Weights of a small GPT-style language model, trained from scratch on English Wikipedia.
Architecture: rotary positions, attention and MLP in parallel.
Training: a variant of SOAP for these matrices, 134M tokens, 8167 steps.
Each number is 128 + 24 x the weight over its row's rms, rounded and kept within 0 to 255. Layers, rows and columns count from 0. Numbers have three digits each. The size before them is the row's rms in percent of the matrix's.

# layer 4 MLP up, 512x160, rms 0.145, rows 412-499, columns 0-159
114:063131156120116176120138103131095155108077130072144101130131144145130126105141095112128144121137133124142124153122121115114124104096159101153123172114137120139103169138165138146134156102106115155128103166122126142126164130154134142133141148142146093180140112149135141176097150134200143159120150097126154136112101081106123111125091144109169133153115112160173116122144086146140124117129049116125155107150149175134157110134128137113128136128153089111100147101148134095147111144148127
107:143125122157162109146090106116128141179069141105117102110124145126111102093142118121107102133132136105163133141124126163147125153154137127149120088113139146125100142163117121130173097130118199149114159111095126115115125117134141124154136103133111136108152125143158106156125112082117123117111155141129094149117093145116072099108118115078118132151129151077135148094115126107111146125168101191133068100113144130104181100176118099136152160113134123146128117124113146134172168146146163
102:156137110123153103118160156110161146149115108127090148166132131135130084095153131106073058169113098106127127164127138090160140139110138117095164115152143117137162108124157127119139138105116141144157161108156141103110146155136124073163125156092107150104121130088156124130106147089078151153125126151114126136141131141113137137129111122182144131125144154157138136135160096105138143126142158101093102097115109128110076141149123125139138118156129142125200151124144179125130115107162174
100:117084156114111161105141131122142146136165124130117108156117136124131168120120148150123167062180122156102106098126091094175147135173115114120116176126122130140115136104139132132140086128136131155158129093141065091108092153106116102077139113113120132152152175105130113109117139077146138111165137131115143124140134105129119175154124117119087119134135091152108105149100134148129136160098156080130157145093101098135105162130131138142154140109148094104172136147085160118132137112145150
093:124171137167152120157118080144132098190127118124096169158132111097139135120130130128138133151093162132105146118108135133117106132124132157139142089084132129114127108161108153107188156099088138119142111060140135133140145147129073171165166118121142130111176111143146157119095085139149085098124122170140101145131134159119106123153087119108132131135128128146143103121136127138138111124146184095072117121134141068121142127120113105111103113158154119163120158144117101129155114125118101
098:111159123131122102131081105117106144132103122136101167119132131098177110111130159069198130124141116102104126120124132155086124127141108155105115113062074109113109121115113124108141102129148150138114155118155122134096103133109106147172106123136121090125107113124131093117136128153112100122107095110071111145125114170153161116092117183146138150171135148136121123142099111141135140076145136141136112102147133096127130104090116094129125111103125122121138068100082171107115123096160112
099:103142130138117135108148125165131149127140136115125134084100120140132112131129180174126101126104145141142115119120145131132122117142174133115176139157164145159109109200084118112124132112112171073129128118157101117121135100117136120128123099101174110136140125098144120138140137101190102128202126145094125155164106105167128138081110121122123112138102128150115112185095147141164116176133134169096145176155127127139105125106107127158123135131138108149136122142136122122109132164072084
131:152121132125116124181171129081115155129155161192108133098119084143114201168107128146118149122172166147114117147105121151122168116150124102104147126142076140121109117106132136115107148140129125127177143135148097124096116176122125145173130114139148120102105093134121121040118101127132149146130110116125147122149146118176133133123158093146135119129112136147140120158143130111120124109112133144123114124123181121103097131102143132173159133133097196137147124136125112144101148110124167
120:124127118129077160106131108171096107148130141143143110155129153160127113161121170129161105115137120123150138127122166121157120113127209147095143151138140150143099143133179139120126142108073153164109154098118074147132090102135132101077121116132113139134108137134108133165134188126140115095152158123134161180155122126138148135125147166163132117120143131161130166094150118143103102132097095151094161122151136119146111111146139137110094103143134150173116123129146123124162166108085093
095:160126190097112123104161126116123092122154162106126124138153127099150094133111144114115096130095089117109090149121093108139137100147095110142115093181104144177143128123177107100076120148143147145134170150164110129126125075131143116119164137145102119126146132134126123192127130108083138136142098147064113157143139131126128108099129153146176132129142155105113125115072117133077137112126131148146091106116152128121089153092148126168119119155147140161129140135144136131143158096129144
086:138088123125143096156140154119104119155089112190141091134158163131138153137117093117137111110112149135119133090152075124149117141108137135107128100159166135160147128140111115073151155126125151092120127114117098093088155122089146120114149104107116168126097063130167146144106144119139160159136147130106174121086114119119177131123160138153115128138168134158130158162164142110144108107112121118075156096158137101157115102118137137138150133130152152124160130164123076141136106101143113
101:102122124159133119121104150135108130134189138130130136089132166116138115155073122104146150142130183128146108146161127113124122129103105157154154112148137086090151092125121134150092106130136096144099160080117112119138167107186089127134080136133171120109134133150131133145148119110161092104130114154120132120111150155162123139142048081125143138152137126061130106100094129101122128117146117118111119162117119156094118112153146155164079151119141142145117136098117154136133099158134108
083:101144109122151110127085142161133144118132078149128128140139138134126122106152096104095129138164088158149103101118145123177137138128140112122095161129162127174073108142093125090147134144103152152105106103157140112201144114113128159115141140113121118163159170132166116145130153107149124120105145132098078095137160143115143109109143130168142151103135111118153115153129158138101144113156160159140071108091149107169082110109115116126086108135115161102137114153131122088129141145171116
113:086131176170133116181125170136122147139123141129134109120140145114122117102146155159129123167153089122126115135130111131121160123124085119131129156138120108124114112127138108100124134130160151114124120121115119110087147146137140135106109168153115143179130183161107117117117110100089157092096119167127124141114107114149105090161174108156096144128105129111126126146153097131138128099143053157149154099077145168080099120130134107095101104129119140125116095076091087127116124182122112
090:148118139120127135141148111126138147114118099090129113160158129137156103112118125132135044102124134160154150153142127139196130129140138118122116136110127095133149143156083112105131079104102143095118141151143084135106159104115132146167139142104146148177130120132143126113141061113093076134140086086126103150121136118142134125144148166127172159099148147101083144116105103130099116192137125120090094091151165145114160128127159118109141126087117080105131123119136124111136141140137111
092:131099132155147087106137109114089150107145139102148104112118074139147147092148122108156130065111148158105126150108145135132117151088111129137120130109104094170145137143142090120146128097121099118136154141119079152163114094132121113110127128123139150126103114155170117087118128076153137142173119127113131183144118117044140126148130098111138125162115138128109112118115141087129176139147153090177094121109147131166158152122117120154139122115101155104106099094097149094144149133148154
108:110138118141159127161104161137139138130140170113131104153139164098183104148120144128098084123107119130177127117122136126106106148124094121137109042119133085086140169152099165139109104111168162159116138156169154143110151164156110120116117124157157111118127133083120158146121125115125108174103157096106117142154088157134129153125148150135106116150092116101105104106122107114110160106104149088129164064153144160106126134167124141129128135130135142097139129121094137158120126137153108
118:141100114132169122147139126129095121176110087129169108099135135086110181135111092133134128132134162167105159182156123133132151132150138125111137080090086163104115194123139122125166107180150139147116128101146132135169133126152092134131160139152112058126126131117093132114148134128103140146149119143152127141117154138143114128139142142136120131148135171088157151133071084113100107152160150128156102106127146124091118117128116132140118124089111137125128138128106095061100135130098141
102:121148089088138137129132125123138130109130150104107150132133153138089134123117096132127110185116131155138141148134123181108112142115156104160128114096165125126127111132139152120127123094093149143154136140154175118172121091087148125111155165121130073119129105118151125169131139144172130130176143110133132150115148144155148120160111148079125125097129129138143143080105122167125150166159098149173140122118129087156193150113139161093143122123150130057141096125083136147120130125090091
100:122137144135139115168086112134071115136107113103110122116130139130113119137105129095109170151148136189142103177111122142129150112151088125130145120113104092137155117124132102141149093107125152095105137117148155117120090112123126085143120138157147094121136129134154093105131188133166151077119162087138141106129136147117105175137148104143114075135146165129135147116153103133176123113128105139139180163161148125105071094120128140119100132107150113172122163142082110124155117154094154
097:114155152133118123094144144125119122121130169151131149122151120099130144140117139140127122133151108106105094116131161161128098127112166216096129152120108121140135156084123120156127115131135109128118087139114129091135095146138096118131109089126144184111075121144147164101147075132124120150085125177111127072131110088148105181146133129118137136122153133133093104123101140166143081125105096152111111169135133140104120199158151126122172125098162090114120121130130146115114154124129147
110:136108190114139158152135142106128116139137107116172143150117105149120128134136120099123107156168123140112133136172173113117123133158134061157113165176148116107126163112135115091134175154181098137093138159163137122139121116128114120165112158141153140165151134134159144154118108116154115121095176125133158135143093118124093098121077127128192126107111151133133133126128117170089132145150083103143189130112128094128107124146143152138102129145143081138152162140138104104097116123125149
092:150162138133070099117130120133126115147126095126123141092103119117121136113142130155087090129134169128164114127146071128150143137136102143175103107158146155087116135166117130115157123103111103069080115142148182150127092123128170141151131132137109102113118131130118099136148105123142129125166134168162121094173089111123104114118189125111131188141115092126147130122107158118112141144163119139083136117107143092124126154130129127057128148128142085122110167155125100101128147114122112
103:112112115117140137127147141138117133201149148170137151132133172108124125155132113080174097120110157136148122147127144125126128148155147120124117159129111100118104112125171122133113117150129152111140128145111128164127180124092127153113125164149112171142142089161116136089124149121120104144124139135103125141159120122084129157102127105127104132165139125159115136144142070092170098164139173097130111148089117081179103154147107098137125113108129159150148124131116117111146068204095115
097:144140125136139135143132143130088143087140105125117141149142212128148090110138118109140093122149124130084170158151129117122133110141145125167125083133099092168112135122138109098131108166133185125135085150139158100072128180152126154109117088127124132135124121103145090152119136137127138129123101132143112119129116127126083116148113149099130137187090190131103156110109139136114184174128126117156149089123158134155106153118119145136155112109149146123155175143113171118138131104150142
094:146131114066134138115132121073112097102142105136144083095103125129096120130137117119077154121118125113149138137099107142143135148167142117140125107129167120103159146116177122109148120189123167144123150117125109158117108146121105074118149122182151130112128087140119146107096168123136094138173149128187133178125136141134137140096123131122126148108126111114113119109153144186122130186149132111116097098106129164099097133108125177120079088109120144109110150132132138161136108117105097
097:096132141105160111121153102123185148153092130122142178119144118112128112106126147131164105161127165148131116125103187135157123116153086175112130127103096150157115150158142134138130122107136171135137143104112164106177129106112086094147159136126142121112140120151144128119088145166153138138118098102092136133159111139149126158118130094123111127162103127140093147112066084142097086168150116129142093147105109111141135103141146092070134129117135116076159155149117109147120136108101160
120:088155132151144140087096099106121127102144145130125132163130133113090109119119128130114106163129131107131122139132121147170162147114166118141126166155120145133085114137157099130092104093117144153118105174102165110176162119117080105121151094116127125111142142127143137158084096157129146144115115143134146148103098126076156161141131137163104084143141108132148121105105148104103171133108136130115163132137112113148177146184093153095167125122128093119049130099122163122119108126156136
099:149098122117107157133170120135098113124102141110150132123134105176159136128171142095129160164113083137181106109158111168146139127105053121131081100134115119138113164104135111136145140132117105133157118147133122131130110128118175091164136113137108105145134108129156140101136059146087168117165139124138143146115147140168119131146121167138109152105143143130147129176106092078122148105152107149125110108130138145094116115122111125112137094069148107167143113184121151094126140139128107
089:087098079159144128134136107141113157147129136123128133122190141179099181115114183124134123150147089121121154117159123117158109089145133116123150144152179131133155157136124101129153120135170084083135132141151122125137157123114167120128107152101117104122120120141093137157144091160118171121141142119098127172139121121114098121130101138072129117101112145157146126112103141116075148063131130147135089148107123133145188126121119118135148170125094090120108146098124101140082130137109129
107:155134085152150134148106132126098116124088162116121134089148167137146104110115122125151154154108107121151147154137125131117102148123137127134154098116135118161096180148159149071133106153146110150112183121136173131115114137113098103125096154121147137101087135115123202095114145122111077087089110136168133136129158149125111145166120119107160121109131142163153118165116113145094128116070111120150110129136118126144175108127114119095134143149079151096159189109124111142149127117140107
115:102131127104143147128109066133114119160114100137104123118087105146140161073137143104131119108109175107140144101115134095186132114066163153174117141175139149130101120105160088182118117130133108133118120136148137111102142141121101137110111093126100138107104173143125127094088110161119139094144110152089140127084115121144128095148134140111152125109140083143102084135136109144147116081110138119171112143161155173119139135142152086127100172123109144117121124100131132171114147115139129
094:140103111161124091124166172112093109123153137147102106113128118094170087142127134150159120095117160125141106115124179104118136154137164148133132130084149080120134133136186102115068094106143093103167154132131132115124155124099154154101120121105130104135110139111121128113075117130115108146138126137153147107124118099139140116137193145120066091136084110140120174155083090129122129168111128124126151135121129118128149091116139109144101112106121132093109117105119176083121092122109138
090:140115100130118157115136128082134093132104151110150109108137136131150149094120125091120169119121106067148074090112112095107131147108118147148095144133125176118124151112083094155166146082108166137140111154162103161078115158116148112087128104118171138093109114085124130156138145159114124141083077129137076127152133130133150115128129131124155135111141094131112168125099150136170107126123126144104163102129143113127140156119098138163146125152135085090159135113135102136169121156110107
098:143139120150139101104136163140133139137090114126111127171179136130147154107167147127101062106112133146185140160112116134084158134153102151106157136109129118133117134105167087146104126131148175110133146134148174141093098149107124104130148114123095124112146156108149104111126145117170111077157099147136150117157150145114089133150126140084172106146093139171138107099154126137149124082129134181116125135117163150130119159129114150085128104133158132120112118127054110114133131149150145
096:058144097145070127098120088099119130098169139121096116131144158113142099091142133135169155140113108156108082141122122132117151105122063168133144158150142115112148105167111101130115122131106125109103117146177098129141091134154146146150144136130102119105136099097113142151122145107104131157106074082159148108145133124124107138154126140173106132099105153154150164091138149134100136136118113109128110118088115126084151161117129133166142147132134116156101160123116138069120097163127133
093:117135117100110101143085123111124109146126151161148095104134123092132135122091145140121101109105143122131114123120159127113119116186156149112115101079127124147109137107121135125143101118162090166124089102140160096078109101154157100124130077107127126130128098095127116153108126125140112143147121125159115127151105118155143127130087155120130114169090160108127079121183111098134120098144193074123147134147159115153100189123145124122085141138132122112149162121176139115119187138105147
112:156113127122088130173135107139128117146099105194108113149148135138120123133142120131118119133107078124127112138178140134125131087139122088091114149139098132131165129142125099109190121129125107112120142103167125122169123105153162118152150124094089145137109153102087072123137130139085099142130111095147137119162105103118136138091120111127105151144109151184099122106157165163125107118171127123098082114105152079126128167186139114149166120154126125165124115145121164138130130092124148
103:175148148108130112126168143157101131126109115159151103142137127150170131118120099153086120128138121096108109123073099136122164137131132132157109139182130147118172166149150132124104086115167088128112120132135126106071113164157141114120124167116146154159127114161084123112112113125088151164088159089129123172096112126169094121147106114151137101110137121105141119093126108153122168102075098149117100117112142111165098147175149160132149162133149154153125117137160144124117106126147123
096:086126142132149138134095091160132143114178154108117131106124106117156137145154104086134107165160121115118144129184142144119143086118129129110087080143126174115174085150124131062163163130117144126141142107096092134123099091179123121162133102110089099139131127112093150100154109116148134121093153125169125138115158157142134169139089125124147102122130145127104138119107176111144140189106125140077120108119119138136122123138153174140148089133166126097152133118135118133120104122134112
085:145147115149128119150137114114165109121107126127122132100102096134128180187146118109096116116129124116153127104114132079094133105114110164056145139135118135120083101093089137125131127117121131114127133126105104108129139123087140137143114162110144170118077124156098137096110122076109110125125118089120109093124114145144100121138088119146123116162116091143092142180119097190148152123148109143137120112149099138100174088126129123155093166053134106129132108091126127087119123139138127
105:134140142119125112162088147152145166117152103134119138094141094130135103137091151127107139133145154077122127106140164133118139095132127083138120096115127114119150114182120119119155140122112160093113124102131092122121146150133121102136125154130123105130186130133149146097186112098121121129119138164143172123165110139129125094136133101138073139120153125084152121116155125151162118109154141137123158161112173103142120146129112108131210141122176110147090194181086128160109139140127123
093:129161107141143133139141141121150187108104153126138117156136143103137118114131122143153089111168113115088132129081146109109135122162115152101142135145132133133140139121130140088184106129161169071120105091165112137105110118163106133169097108134116124115103125139143113117130133127105127143128097151130140114132168097138154133127158136119080151171163121125086114153147126162089136077090112145161127102134144183125108137175163132162086113119134103093142099114146177182153120137161136
091:100118137117135132108073111125135144157114111101079114149116154134126123153119135135173111146114142141148106163136139105117119144115103120118132120133164171149100142121114116098168153125158107158157146087088153119148114096111143155103127178149129159122123126133148162141084140125168174093082097173116133110178128146135153143127104141149147170081145148120110151097108120150102170125124109146103095155114164123132071153124130101122151162137138103140147139094136103142110187103144152
100:133149132108106142128143132132144128067151137156091136137125163101185118139137137113088118152107124105130081163121134137138133112120103110105117121158154108106163122117150126157092119106126117131109127120180142099125141109114124162156158146104071122127154129103089121135166173119149137103106111134103129139103119107148138129084079128134136160190101136121113126154128153109118094117155111100118139068135142140120128146165151097147125144132113106153149123110083092139131073168055116
105:168100126152133125140147121122173142155137140129156158126172140152116112135135168169174142139160150129149112089128150142122086090054111118148123133130115170154148149095171133136120165115115112119134092133114106155113097145122142124117139159174147147122051144106137115121112120159142098066134098192151192094101114163128115147103166124131134130115141109131135135162149140110129096101127125111127120139127148163107143137133128134125107151162160117109149134116153103125132163137131149
094:085138098127156143170110107118104167112132154121127148114170143152088122109120128152131110165147127145133185151151105139102080130169158114119139139099126148152098145148136128085141136114105129088159113152102115156117147152157111136186090164079146118148170106122145130147121132120154157145095123139128137138112144111128137121119122116140104111138150131128130124073114148119104086133113125084108169118107116109155138138134112107133147148093124127159180108034170130113128136152140156
099:131121132115117159147087157135141167099089109093131079146071121113151118150124110112141112114184126138115164110118141118108131151161130142170087084120152127163096138086111153129121101165177142140150122140112080163088129143109152115129144099111146138117127149109125116104120091105174136158103138151127113147137095144165097110161102124137114145113129141118145151187085128138117144150096153109169124143133140140100126102072168114120183119121107132113164125123116125119156095140133133
090:163139156116116144128119165109140107065121121131094114172112138123152137132150136103133143084141103103088138118098163142170127160130091142112134134119127115136098106102139144186113127113142126178112169105145111125121130161128113164127073141136096153125143119141149145110081139122093082081127107082104072189119116099103132130121130108126118137101109114159118162141143126126111116101116135136092092112201086110115140170118133088102126146135115124128126159138138136152122147107143124
101:168157099118135111130168130153124129150082167147168157101129120141156107105126148087114144158111112127122120126133092156125138140136102152113103118130134124096117176163110149130043098096124154139077155147150160117158132133108096111208124114175137141108101102124098145110148156134147152149175117147123076162099128103152132141132084162100149124129121092093123131139092147119101112140149109119154141126129130139132131150142128133109157124134131149107110095122111093167121162140121121
103:149085107124137142112138122170114110099102091106118122121135111150126105101166119161103095121094129101124096134113142084077111115135095131146164114129124122141102076115093180120076161130138138140166119147154138108115157162102100135126118110111103140123156142141124079123120116142118141156198147119085148122187126131180148149115122109186160130112128123122141132105131099112111150150136093104145128154103157126144142136122165108096121077074131150117127145109115143117116131165108118
100:156130144132108134104138153126118120151157136138106114141151080075153137130148137092127109147120122088133142144154143129106169124127075088140100087133127152088172135136146129126168137160154121115125125130121096146102162145086134120112128138129102103121126121127145095190168152121115168157142127133139110138130118171089115150153129138168142142110122137118154155095100130151124138147125148102123106166109127134097134125170093094159136161110164136161123165177082130161128143156117049
096:122121081107154082163155155147128147136112141190130154091087106143120178139122123121135112141167111145130086112109143089127124114098119147070149135132090098146161076131145119122125140106104109145133149145146113168154132141124124115133155123123121155126131159096124092096091107119137122084154116122092125117153119082143144171118134129151118156127118085126118109161117111131151115086105145171113140124109153105157149118083106092150135153159124113105172075138141095126133139174113144
101:085114138153151127139092145121129121116104113137117122142137145079129117128145116110097114139118109085143139117109136094159098096120116113143128119166132120141143160113166104157161173093135117168119132085140138151108139135161120145139160100099077137113101086118123120123145188112140145160080153104103164149171136104131111091162156138180175145102124099140156119157149148154059141134113107126082160095144134124113137134108149138142146146160124089094127165123108102151120144141134149
083:094120150118128096150156091131117117111093111150162088098113150142100129090183136177097146147143127148111152131141109110130134166132097133124162161141208125090157112115135118104144125112108168127126116087121139117154116122164146163121104156137160121133144134142116117173086136143106138098185157149109120155151103171123130145171128121132145125165138114124129140143117067093148090123087163132111119139111139125130085104141139131160121098077124118131117104164131109114134094129127147
099:141155136157149111133140156102177129111130104122110099123123163134117131108139141143113133139157092153180129107104115175148128140147152144103093125156159129108137165126117132168134118140134159136144114117143141174090159115135126134152142145132145120159132113154131112157156100132168104091171114172137127104144151114165075122107094123145085156135152153109116128130135109128166151126141118195080154077141162160105094089144103129131123151135077130102127125105155130103190124141157144
103:135103059074137156091149129132159153140131155081130085111134105127143090096165151103127159089157111153149126110140113138087123141136122138182135122123115100145133155144087165101120131105120135099127128164178144114106137175103092141141112093138167135110164101120144128130139126141123076095113102126175109101120159113120172141093127070101144088121149111076124114130117142122118102146088113126147149131123081132118109122112124123103127120131142108117127140160128092126106118126093124
095:139118133115142121137147123101127148141137131122149123081118108079139139093130137152127097121186096148108103118120087174116161149141133113151128126147100164167143125119147117139170074108143101127095130132147165081162148137120130176164089132165115086147114136112105161095161148126107157136148114115118142094087188120141136113129116117142096118080100117128122105140183126081106076107125103143134163137125144153152134166102104127152139100134102140154152122134127138094125111143100156
107:098114128174113128115147152132155181114135161119133127107111124124083116151102164139127097163133122134083116150139115123152119122126160124125154123158080109156134136120154131120076109150132127164132127099127157133144131105115132099119114108158126143170126126116106119142166118155138116170187140115110157134132131165105157118118093099171145146091067142151113137088129128133161124152120130126105131109139119167141140169095100192135135159133141109103140165144131133080091113076188137
098:087105123169102125135099145145103096143094121105131156109137085150113094172118105140139100137148097141142108102164152106173138104087127112109128147113116151171145151122127145146160123125119123117201136116118114144095150135128140098174170155127149093093128100108130131126134125129102160132119178104146154108105116135140134156161109157105159140111135145170142148154150123126158110143141136087102146148103123099092141113112100128108127133121109094188198120169112130152081117129125134
089:136137126116167105193099101129150120133112096161137135153088144142105129118163164157140093143147118148159159146146095173131117140128145109116096121128102133111123163117117075110163134177158148137145149100170166100155133121112135123119159136146114093083154150123132194123162149131128133091146153138125148125141153117120156131132127132096118151089131173092129137104080171087112117094086161146070124143087142137122115147120134121135147132118124143177118120149117116143113158127138128
093:108056134131123148140140123121081076115103161120159136132157134099186165124122152098113134103117124135096134128154123149127128099123171107128146132133145120137116150128122129094179189134146130125101153131144159158144149151137153136122154142099064119085109133121122117098114125142154133146134129148094091116103155046153124125159090111123176118130150158136144115120151138135126087127182123108114147097155112120119137145108166111108124109107154143148088140125125125127123162151175116
120:119107137120139118133134125151094120145108110155154090115132123157165145144116101126087098125102110146137128126156126116100124080136097105116153134140119148146131145138158099073139173116138135120164140141112111129130073130101151085160120195140138121139129166137111148105132125079127112137099137096116136095157142146116096174125154153135174074110130119137122135155138139098155110153105154132082117124103118180089092142129111105130130120161156137132110140171098086136178170145120084
094:121160119151115109108150147053117107152124175129107220138151114133102124138115109151155124135157153110104136170081128135093162116086149156128129134118128146107104149129183106171139114115156092151114113135119085141139165129138116159136124119165140148122134130071089110142154131177119125133095125151113117129117101134133086133118148152101149109152113127167139124122136146162067150164147144129131093136148130105119134153156100104112121147149106155159114142106104149123126098120115118
098:097078110140100137083165115105142143151132157130150096168109103114104160135080105159171140097127170130133113114111173146157126134140134120177163130147074137155113150165113136177135122168136136124085133127089127100139174119069132138125115120100128153143105096140138129089095155121166126098134122151111143070143164121137153085121156144135104150158115124083111132164130116135140129121120078101124123140122121123140135139092157100127113142152133135094106134129156118127141111172125112
126:158125121160159109104146165103167156157122133106130079127147145118129133117116127126101106142151103133107127115127084133101118139181153110096097097120111125151140128076136127097107110154147140126131166128156125137140101133128128141121143127129130127125094154135107100172092135112121109102118100091107055169142120148140142193126116121146117082146132126119172129114143113161103124154121152112147150131124121147104130167137130102161093126170121155132141130063098171178172140152179136
094:120099103118145096116135122129181161132125130160137158129143131120138132137141165125121110129109093130156160122122133142177141125149119140086128155126152145129133149110151142136168153076100096131108148080179121141124122131138155167140095093117094121153112142129144128136138102100138150128132151133135165114105079120095167096175154120144126101116161144160112155085202182127135171134156106109121100096134135143126132149165127124153147134108126148086140090087104127101148166138174137
108:143088144103084092109152101142137168108116120108155108107146137146098128122145069133105131149166109124103128113136135142142127112122159108106107149159132121162112104132095101092178124137128129177116139117144149145116135068105147092165128174118154085131108122133203108129128124122137121126095184132131151163172141103120114112116146099069126159136167107126104146134109137153130157155113117144145169101128148144147133120155058132130091105124123130117131152104144124112144136157110115
098:170097117103142122144144105149125163132163137121113059146114082100134150157165136105126089134120109095116143182138115148140144107108139124148168084116110121138129126146137061124118125138169118116102124140099119116090125109117120112135112118140111092135088127148168105133102105140156086111098081138140114074128095131126133134089115111078154148179117126168139160143120138099184143139135130095125142116143131129165130153121143116131120136166142082147151099095125127118169131086137112
094:076120115060159103132148137136119155138109124099161159140151115142122119128092126133138134159097132136141127115135118179133168093112121140079116148131103124125165106109111093101137141108121131144155095145140126162191115079137161115125110106132115104121166125127149111099127169138096132133115116183084125118098114142116137138122131162126152119171134114127158150135142117141130151105104147139101195124132121149085104092119125093125153148125132087107086112073119142123167135100182122
105:097149129126142133141132153128111148111143083122109112157116126134135118126141129079117117158146118149189116132143118123113131110151114112075153114165098119105141155121118075125103156133096155125086131082154120116125127134139117077108152158093161112097131093146142131108127103145139071099133135156131151112097112175157130146124127139143098169152128121132113141134126126099129121169106113124127132122117048153124157098137133139113169161152141111162160134154131103086119083157110056
093:131110140117141144142106121144090124155142130136145130098068090143120157148122106151149122140149128115146160144132099153118138136112143090170106128139112115106137106104110159111126164110120079149150117143155151166124120154141151125228136117152150124115153121121105137145112133147139136143109145178157172139127135166085103147108091090170150151112136140096148152132139142129176138130080114137083135144093135167135148172098132142119147100133137118132160113119144185094104135099153110
103:173152117152115120103103076111084115158150121134093148170106112135119151099121121124114112135103083151129099085125122127123099138156146143119110118141096104081105125148129115109125103128121114142122122080100125167134138120102124106117111095144099107105090072145138133092085096136136116143132113129126138125131132110097133146120137129152146156145178153120119116122132127099148133103153171107111111129122139153190162138100134057125106161129154066132104103161128124151082133135091075
087:122124117117055117129104098125142104120113146155151120143176128068129134094079137145127109102109088084103131117129133133111123141139135146110127128129120109087129137148131113118147141108143122129124112119146178139076125122108158156145144096116170172153180132077160119128147155113106133176111105129101114118137143107130088169148112134145135102155178075116060148149147139094126155141160126151157136117149159128103125107125109121118121130138155154093094120118147114154148083095119133
103:138128123105118131093085149109169127161143141106135097146121126124175124141116132142118136159088128139103097137176128098158150124110171124115144123112113132139143143133132119174108127186148152140126142094150135187127131111157112149172131106121102109096154134102148098179068163141136121103136079163106157132146126123120126116105134135102083110134115140107116099102160119120115143107127121110143168083148066096112097102131108105167090179166128096112122112122090126114120129113139120
097:170139152151122112086146124102146168067142151133127133104098149109159107142127138129118093100164098142175124148127126139142117149107126162122126128168110125113114165114142096155104106101120167119147147117147064113200121150105139156142126111124126133121131109121121130133085125092117119175145146120141104108109138130120135158143138195118132103135150120097110157105135120134059112147155110166129126122152132141085119139134118161144133091105105143081099111101171121115165107158143162
111:113141133125146112127122141137164149073101148105166089118173163132111140131168127122077148170133096085162147106100093167103130139147137111179106137117145132169160118107138166115110075139154134089145139176138145166140097123127121123194117169142119151100153119113126087122142082109125120150126146086143132163129118099072093156134144090116129136134136103135150124125132165104132122123092141128134140123117145113109109154144081114145164121130111111155136123151139112134122077138125141
101:139132162111140099138075152129142087158125116083174124124112102149140120147098094147123149112069132052164094147144154096129156096119131138113151103141116119168126132142091116115125121110162133121134178116099151137074131140113100106110113156117112105106165130171141079157136147118130114157142094106152107147176113116118125145125166122137117146117123114143137125144114140152120157138076140143121127113121116121142098140133103132157101129096121088097145092112100107125166086155137080
097:131165151136167112113114108144112119116132175131137126152127119144142109136120154132157095122143110089094132151160117140131086098123152126115138141158125155126146119101111105131084109177110131067125113171141123125139135154117125096136164132099103179118102123091092104116153100078142138151141097119127139169121098127129119148139071127110110158116147157159152135126136121122156092178114167159106152119094101150133093152123123142118110089125104147107167082067155093116161145132148160
093:129151128094169116118132125103132117122125161133158138128089105104148122100135146191137120146164176116126124155090117136113103121126121122112151105141134118125121153129106142116120117144160100117138094161076123161095108167117109108106126141153086187157125136187120172102135092141113177089147126138129142110137110148138132137148094132124073148104146125074138115138192101156103112120153146107114133152128109112174089151099105097106168104121136130097120106126140123086118121098108148
099:127162128141137127129131142150130133107130086123117110122116042109132145102108134133151159120073168150119121098125121145102112164120121168123147133141164152101173147130116151094150123081165097095148172133174144085103149135124137098121131137097163124122119110115132139133125079098171112207136119115141104107144172130125120108144119133130144108154130133150111090109102123132152133144140110162148160143129090116116132114139094132091160153126150153177120154158103127105090092118120121
089:129126125102118116132141128171117129144127137119150096149115121127144160169109133128090123140162145139152085135160119135157144106155150114141144138117123167176092159099140138104144122168134114141121139109169118118160100157108136148154157113124139146130077111091134150118131156132123099158131131134125139154156108104141129110129070136176112162080070074147102161122120116145081107104173100131120139130131103134176139132106156171133099128167129135159148189129127113133148114187107101
091:117083141112136150134114137087080133102119148084155101088146128123153137138098145111133101094141153134128142084123149130123107083135124115098092116117135148118141116176118138111170140129096151082115166166141107161132144122136112064136130125131131128130100120149122116111121107147158136101109123124065102144108151125124115150144092137125137163145108098173111111131162148151061125112130106103119162165127074083107110155114149119127114130127085112114110128106145176117156089145119169
096:117125131173143080164082126148144118107131084090086160145150137124168111099122125144089170143122137136127140086138127121095164133142086103110130118127112116115152118155142126161149114115135114122143147115146108122178073148154117122105145150110099122093112115130102093177130130102122105133118134105130120133107150138136122084116150119079156161162134078151173098101139137131129160141099159134096116164115168107134106172125084089141128149111162128164110109130123105156117134092168121
107:110170171080114130093128122103098115144108157099130114131068146164114084149165099134112109125184075122119112130101099099173123114156137127127105148145142141121121111141118142164123096127077153135142119183081075144130138100155159126107107119139152142136152165134122095140123143118162129126136105114118135182128117087126094133111108137101136120089105110130096107159114108109140119115105119129092149100150123132144122139121135137106106150177116096107151179109159108119115122156163144
104:142116139105093132109098165124099153120152170129127100107150106166081116129091150111090116181102171134139087120155126135150067143125105147142167099095141079124139124121099117140097161112104117133125105127115127096136118141088204118121162114122149129094105107148125158109147127094137101134126160104175111115101108162111113111160119147092146127106146118119095149093166104129141133131098119155143129142138149100093136149084130135116138127136130118102112137139117132074117088143117171
097:101141106181120122102117109122135139181116145126132147104097114135121127130100129163174117108106157041146106182142089110144120129160118126131136110124111096106097117134144113096097125097098128115107115148066120102098162134119107121135099180158093144111135105142149115118127117148166148125203098144098117130160121145176181136110144129111122114121134131130163108134148130149124116088128142137113138172108174127116164132122102148139120146125105126118115113144182112132097141130116108
099:134139102100069151117110112150138111154122134179126133150128085161105131168122123141117137146104172126131172152127126112128131159121125111129136123124127158164115161101142134088136118127133121163120058121149130116121162095150147104093127145165092129148170083154158119110157100140147168124067140150111148166104162163086128151100099128134126127143121129155129138127119103099156100121135181120152090107150143143126124123118102132165167167112142152148108102150085129104119146152087144